From a checkpoint of a small transformer trained on Wikipedia.
Size: 19 layers, width 128, 2 heads of 64, MLP 512 GELU, vocabulary 1208.
Architecture: biases, tied embeddings, normalized queries and keys, ALiBi.
Training: a variant of SOAP for these matrices, 109M tokens, 6641 steps.
Each number is 500 + 25 x the weight over its row's rms, rounded and kept within 0 to 999. Layers, rows and columns count from 0. Numbers have three digits each. The size before them is the row's rms in percent of the matrix's.

# layer 15 attention value, 128x128, rms 0.216, rows 24-63, columns 96-127
109:511530479501504518519542459518473479542495533512515458513486526459507493516459495483497461472488
110:495498518487498508460510546508502518480505494445485546469498464546491467512498517508494511487513
120:511499481508509526500548576472494464506487489482503536529477480502500499537492542459506496519484
117:518482497498539478495466446503487549552515468498505481477512476521509473486493486483450434490497
117:527484554507494468501539481466484498510462527506471508550520484459480506465535519477430504492488
111:495497487486532521491476514532471568514501481517497503498486493501533499476490499507515519518550
109:513532482461485470522499523523514492558511550533497528502460515479499555465469509510494523508488
123:503514495516483501511481513503509451503529479501488501501492458449521429534450482526486495519488
115:550446484481472484507534474503534518519447494511496496526514541486499478519542539508473543518539
107:555499514482476460529527454524513516516547519465525491516491474506473473465543494518483522464491
101:534470503469512496487513503502541517466488519480519469503472529458514512502489475506477511460543
131:493538511463496507489464506504475497450487460483494448482499480558500529470465510502537486500513
113:525479459488506531478475506524507479494483488509518505501495522481493563530586443496545538483540
117:537463457513529537471444528509464525490505494484473496503493487487484516511532499442530468520474
120:508533488546542468486538504517554511461480514492482476481524548523471487493486560539500514511547
119:546488470482486480506483510498507489500501509483511478489518504504500529547529553521496459497487
117:510522517484501479513488491486489491463532464546519507506487519513522489484479513495505503528522
111:520472461475488495502525512475523515528501509468514479514507466491476470539499539457469476502501
114:492491465492488523486524523526507549465516524545515434461479507524511528507488500468517517504498
117:455518501444502471547510488536470459521494521486497486495513519477517492499527499483504519495474
094:521498542537488464524510530468523525508522493474527508509469490478514480447499511444520478485526
100:535495511541482489470528494460519494508526535498512503491493499480516480509495498438512493507480
109:478503473477503443531515518491489479508563529512513509463525474530520538529481463488485523529504
108:550525519517489484458508481508518500519480459548471519498477481520477480508459494507522531491519
131:479543515509484492525502515488458477463550489418522465483487483471537532441527490548484482497515
123:503499498483460494511490519516469504512485542457501464480465481456489491529501495478514479522515
116:493468466492498470510444553532510508463459541513537520548523449494512471500500492496500464487459
121:485502528495488528497518511477502513503454446515528495456486456487502480450468544477500502509461
127:495473476564443493490514453508490511501482511503511483457486543517487493529512539503505526527495
113:520500502532509496548524469474513498488465560502479501546510513455487492492536493506529440493467
117:507491483467498503489524496501538526524531512536468539484501511462497529525503490493527515524525
103:494451489462529483464530468505488490543466496485510467509519549525521505465500434501481527497519
113:495522489467482479529507544541503493541489507467537504542505431506496505519493463441516458486486
111:488508532473474514539427541506493534500554470488480516548511492504529521508504503500502474472540
125:514498543548510487539501446476483483520530530534510492505513470454506521474440474518472490449496
109:467502503504539477484520513523493475489526489508507486471516487509445506534500464509515522470528
119:476466506521490522505491505476520479505501507479524502491521491507477513465491477539494451516504
122:522465483520529528516475493437507492469475478485485535534514524493536454505504508515493505527558
106:503536529526512459508537510506496524527503502502484473485520509514510499469466483489547502483505
112:506484519489507472505471503487497529499515464482503495484516513517472541523497524434517512503469
# layer 15 attention output (transposed), 128x128, rms 0.301, rows 24-63, columns 96-127
103:485506473509526505531518502518521481498481537510539508489517476510527497480490527469539529514545
101:487486505495500481506463502554474554499488538526493488511483501543466517456522458519501492534469
104:502499540492495494508503508450475514502479524497534472493508498533494489505488408476481486466533
102:516530497523487542471480496513508522439481496483524491542464473470518491460517522457481519552505
102:536459515496529499456521551463481517482559455499505507515486572490510510521491493488497488517511
101:509447500519482523465484495505500469490502532551484522483487482495509483501481489509462494499465
098:518509483497505492496509483473503497449482499477512519505506480507460510468475516497500466484486
111:484455533465461466544475502497483509483477512492503472485519463508458511484507525467519524472498
103:487450573489477517473500519449509507515531477493520491479530499500510531476536466487500493552463
095:496463463552519477496511521484485520480484458528489523463468448479474492483513477488533490542499
095:513500490496469521537500499500485456520464472461492538537527499489498502487513489495501547513508
116:491482492541542548485486525550511494539518503506532526502485488511550454532510540533538520495537
101:517516529506522449494512494448511490524507518518456541520507498553476521488509521526470497463462
099:535508495492535495447501506484530517514485523492509557509539476469497481475500513518466530506482
104:482516509512507505516488506518503480515504535536536511514488530526501492508498474503435489530495
108:522511485539493473465518519521523498508490528508483558502494517489513530511484492461463514524493
103:478524514500494539508475488515497511473500466485463503516498463554478519521470482530481534487544
104:521510532515519500478517515482495457476458516544512529483514499508479517463508482470513481456481
100:494508511492478479487479562464494484473481528471495517484501513508509477532513538573470515449461
105:508507528524498506526510489492498500507522424544487508477472497490496480453496532520498519504549
091:481514462500537506476491478515482528476513515516489516479494471508527510528502445490510484495439
098:542479505469514489534513475510507499489451483488542493513508476536541495499455490508502550528515
100:510502482506481517516500505524495502472507496505478503504444511486518495518507476493504463537512
099:507487517510553541512477499469475484531479538458494478505477507521539545489479493493500507472528
113:508504481487558486490492520523520550480476518505455485493478487524481488566512516496541493478514
115:471500495448493486510506517479536517490526533559485451487550495550486524502476477505505531514510
103:496521508446487476536496519507498560516553511498466492504481511486493532517506458529458485507500
106:517496481534476497472514506472476519542492539519485472480508509509517538501521493469488502475515
107:488476485499482500486524562498500458508477482526518505494482512528510485465477497460488493470486
107:494523513470486474540508471481511506520543500457527497461529479485475535516506490463494536488504
106:498472506492530473513510463465477477469487483534555499512477527530504468484545532456492493478533
096:533482478502480527517558504499541490491474469527521496544486481469494463469535529535486508499500
104:540540528502478487500519528494480499464513505489511544479491518491501478522495532536505516525504
104:455491474506505529476507426519481497507536524534483516459542513503521547507499486491495513505500
110:512488521482512494518495515484468505495518507513495510513495497462521525527546524531539493478492
096:450562476493494508529492523493522553475506506463494533499502489522464545512509516517471494525522
107:519520485469486535548513502506510496492498503546488452527487523524483462539466493501461470499480
112:497434521537484511485494478494486502527495503482521461458465503524503489513549442473467489498426
096:549537510517495542519490516461497472490491494499511489463522460538510505467507511507540544512548
102:530512508484533525453514513499488520459490492480540509522524523445511438497501494522500488497496
# layer 15 attention query, 128x128, rms 0.262, rows 64-119, columns 96-127
087:549480465463495471500511492508516482536544508526523490474497545512479463516504480492494481528528
089:488543480477468500485470415492523488517499457501473487495469466518504483474474489464492523477486
096:497523520489493498487463519491478553465522532515492497536506527480500529542522486534512498532473
137:510489480550516518501518477474475447529488485498475476477547510512492517439473502464480472516469
084:518438575546513495488465509484516492513507505489523487483492505501527475494496480514505465473510
103:536524503493496516484509461460479516509469510515501551480487492460505515494513480513430502475479
086:497464531497534524510506516493527469484521526470544458478472504508497494518493470539498505497526
089:514541474513441511501532497541496521470520505479493521454501523515471461530517529425496500503489
082:498532445512521503497533527497473526516473464488536496464520500519459480510495485531500501519530
097:472544498485497438509500501493476450497490528532502518527485493490540477523453531513556524476506
101:493501532482524495507485485493512506478494546517485519491483511544509489490488538507494535477496
090:508513528505512527498511472539540495481523532502550491531489566492516521527457499507476518494540
077:436492532502514535498459521475489473539515498498485472461533496522492545446528519495470486518494
095:504537518506461480521504517490490497510498469520511500493506506514526455495557541516514497521478
086:491514514547504499569473511508539475469531457511523492528523512510537477505479484516472502500513
078:483468461476472490507516492528505520514501497518494489527502458505494467507483464533467522528502
093:518445540504490462495548474499451533498486499467510478533454497513446553493486507458510523507496
099:478475487505543488497506510500475482473497492506488477533493499452528481530483514483549550489486
087:547485474500512526502508490558544487516496478498466468552519516529455491446482498483559498467520
151:431525493517511519516506512539506505520494492479515473515490515513441509466491511454496509475466
093:500505527519530466505496474525488523501529468538486512533508481512462577502473462484512470499526
121:528477472526496513544516500470523505486524507510512463463474526496501479510473528528502471473476
091:483519471459533498527483494428500509461492504512490482481508492504480484511485523537558473538437
087:529484475516516498455514525487510493520481481487504466505517525450473478499489507496498530493473
084:500510463459495447487546496510489487464505460485488543553520501465481531535479480529513506525525
089:542510544502471483419473472485466512514502510486495503477527561493530513511512475510471527524485
146:517486493511522517502537526495484479546475501497500476531530461470427524492534488478443459518525
093:512489508519499487462448503500491526523512503496450539518496517479509486494544493526496498509501
130:470532472473495498438507510476513530489465542523486545488471535503509484501571512557464489514473
087:462496511528495484534525558481506456579505496518489475522495472489500493483458527460453521516528
180:542495489496487479449471459470443500512482486461467490472489507459510465478503490468495517504481
085:516466491506476498457493487473508525492490520494487491527464518497531489525498500494508493506496
085:487511500496459494456489501493489501548501520495502486492519522489526507505498513493516488529480
087:506466487466504512498460479505523558504458535459456486515480509452562499519513477482534527526467
082:556470534517497482477535496501503496515458516474536503524524509520497518504494514515503511430498
141:492472481514526541493520509536533474468537485475484496473521436479477512480478462494488491498492
086:521540483481481528492516471407503504536460531519497462502491480533528465519513494495543510457475
090:515484510475539519492525478480503509473488517527522482521464495545518495512543489556528536544501
126:525494490528494495550506531508507478480519519472475501502507493476500489529479442486542472517553
129:491537491534502527528484533520484502526501502529462526488492503478488495515495511473464510519483
095:496530504494522494511463495481516494473485500511448448498513508463495526469457526486468512493498
082:517465507483530489485490510469458485518480495521505522489508476466496498484503519552518520474509
080:470472480510540511527512507477484507474486491490492483557510500487514498546429487498540488542507
092:503516503477522492477493511546521484496533497524483478488498507521480504542473505492512436516499
092:495522471526501462518484449495484486486518494456477511527475502518469474523473504481494526554465
082:532501516494494504531526528507479515479514521496476532491499502539502519467524465509506541489460
105:471519516496480531533457499503530491504502493509498503535480486493558521484503507494522481510469
091:520503495493527493491536481502486506505508508527505530479478516535535474558472477521510512485489
078:511504524519529507493517506511453477425530514513506506489469508543467528493475512498481504509520
082:525495529515494511458470513548501454501469522499514511499501535528500489500519488555450470502526
162:538490525498488508477450525518515512476529504518501503515468529505530485516492510538497540493539
116:505514531513523508467464522513498548519478488489479512513507491480571476489486494521526428492468
086:470526533510483519520465514530456487543490497502482537501465522506509493488488518486461539503485
117:515507455503471487504512532518483492514511488512522499513510484546475494501503440499468523486564
103:496477520508555521502535487467490520497509458509483450496492529526486513443514531508481450537486
107:513501463522511527490565482528507526521491499474513477470474518518469536518520513489506434497545
# layer 15 attention key, 128x128, rms 0.259, rows 64-119, columns 96-127
097:523511474474483478530522484502506534505510533476519481534525501501516477569500502453490502532498
099:487466496497504530518487454523517511483546487473502486513477506505501469463463543484516547512504
098:463536506530476458526514473521504513486527508499473516521488473522516514532463484529472479517447
087:505508496513484511526471480523507496522558497455561484514503536478502516497497565548496487488501
091:505453508543533527482545494479463494540508464516517473469495499500507467510518496529487460503467
083:505512484499537460436507535473507460527498503497499532482494502479481496467527477494461541476508
093:509468533464470518491493505493517485471507536517534524478498519513453522504487533510494429513517
085:543505495492484449482524479535525518520523485498495513463500504532451479488465504474481502528513
092:513519495441482494518491528488471501492476519503494527454508480528502488478521470489490486528512
106:506512472504487449490487509486521484483469493510515504520475500548513513516490479484473508508488
105:466471450509550496487491529514491486492534497510481522497464501467514486489488547510477461541552
084:511493487521519518519526439498487419505499514485536529553488462511490490521475491467515529514494
101:466510488493464571496478562516509495497490500524482469477523492537465511475520511487487490516515
099:544487485513504476468532516476536466504484492519483499494513534547533494513526540527509507525483
087:482466528542515490541527505502482476467512491501503503468507498505474508504511489513503501535497
084:515541466514483469524540475532489493505500517480486504533510493450487547456496485511505486544484
097:535446502501505464488513521462497540486495493499456543484462512500462518464534518510476489483497
123:517419493474513520531485504502467494485483484491502534481519481436496467443491499504518487452501
099:466485505468525532482510499496491500466506477488515521477509514506480524480501544464500509486493
112:534501485518476514449541545495469511504476499484512477532494537525494512499489451559485465521523
096:501531461516522484509477478479528523496530501534510534509495480531536553518510451487473520547534
091:520444485507519502522495502526531501526532515501508498508494506455515477499466492519510442494504
098:512513487502500494539517491427483510474510543510472484465454481520504502486509516508523526469511
116:521510502462531479483442524512462489503507525512481505507539533474512505556489468494507497502475
085:496494511483509513517486470489528500474493546509492507521464514503518557509493499497507489555508
091:455488536528505508480508502500514540521489485516502465460535488486483499518521516521519509486479
103:492459491496506483489517531453538504486446493493524481516497471495515510482488525469492499487479
106:507537457461522539451484532539443500484514485482519526519513508493508523470498461456490497499496
096:431523497509485474503497501474517505453520515506496481535478525513476513502483479533497519489487
089:437493497508488515524463504491507514519524446503507491511487509485506443480517519526497519494480
106:508482511537490517517478465464473513480494507489505481536515518517524467482527523504522487477498
098:480537515462471531527485484449546511480508514515480448472499454541502500531526469476520545494516
083:498531526495445507520471503504511493501531515482537468489530515506552468486482507496479472499475
084:525523499458500507517549491503475502498477495447455487523529473434475459503496519474512543511503
093:497504501518486517487496496508509516498511541553528521508538498530494483519497486528483495485473
106:501475452543496478538518495515517480462517493525491511518475475496452555507505522497441488484554
091:529523513491464503486515513466509490538472550497499464484506523584524458497540533500517515469517
089:490469506496497471535474478493486489451490502505535503468441428545494495522515466480538470569519
112:491515471483504509522491464511578462462502501529484468510494513531498489508535505502512493528532
110:499467483510510471531496482489514491532490473430500520523481488547511563509473466487531540503485
093:517525526468519516542507518485516501515473520544461506485503504481461476420516474515529500513513
096:519502498475514474506524481439452522530495515505503518493488453502505523496535516493508502461463
094:500452450513484481541500533540466474475480532522479512499502483437491512497467503486533508505479
085:507516507496492487498514515559488478493521491534527477491465515519472457517478512550527523485472
082:544548540491513519509466494477492501483488497465484491474525492481470486522490455514511531502500
093:525532465511497494496501511471456526494487505489477500518487499549461533529517456510539525511477
105:463473487488471523489478519507489496489536487481513516549452487562528481494486468490519505547503
087:519507479510503518453536503482499482564470447493454543541493515524501488514474490498523475495480
086:517507480537535491538473475477514499465546505539506498507512484520506544518474529519537486486476
104:518511474511535493475533487528482470474490480519488528496476494481525473522483474524514434520480
107:506452519472533509532512501476496516484470477433530491494503546511485490516482488466518544479481
107:522494514526588458474505494504491517530480472510495531490509482431508490518541503525492488415460
090:469538511566481482517461538485470496507515521508513486513510528459525473502471520494425518532500
107:464500523518491510538500498477461524508506510496491476496497501452465507543456490507503534449550
080:538525503489458498511509517504495484494515525536481559482481467497486493445503494497469496498495
083:487498482520508478487535504506550518522503477502500503501461525515501493508505522527495453489526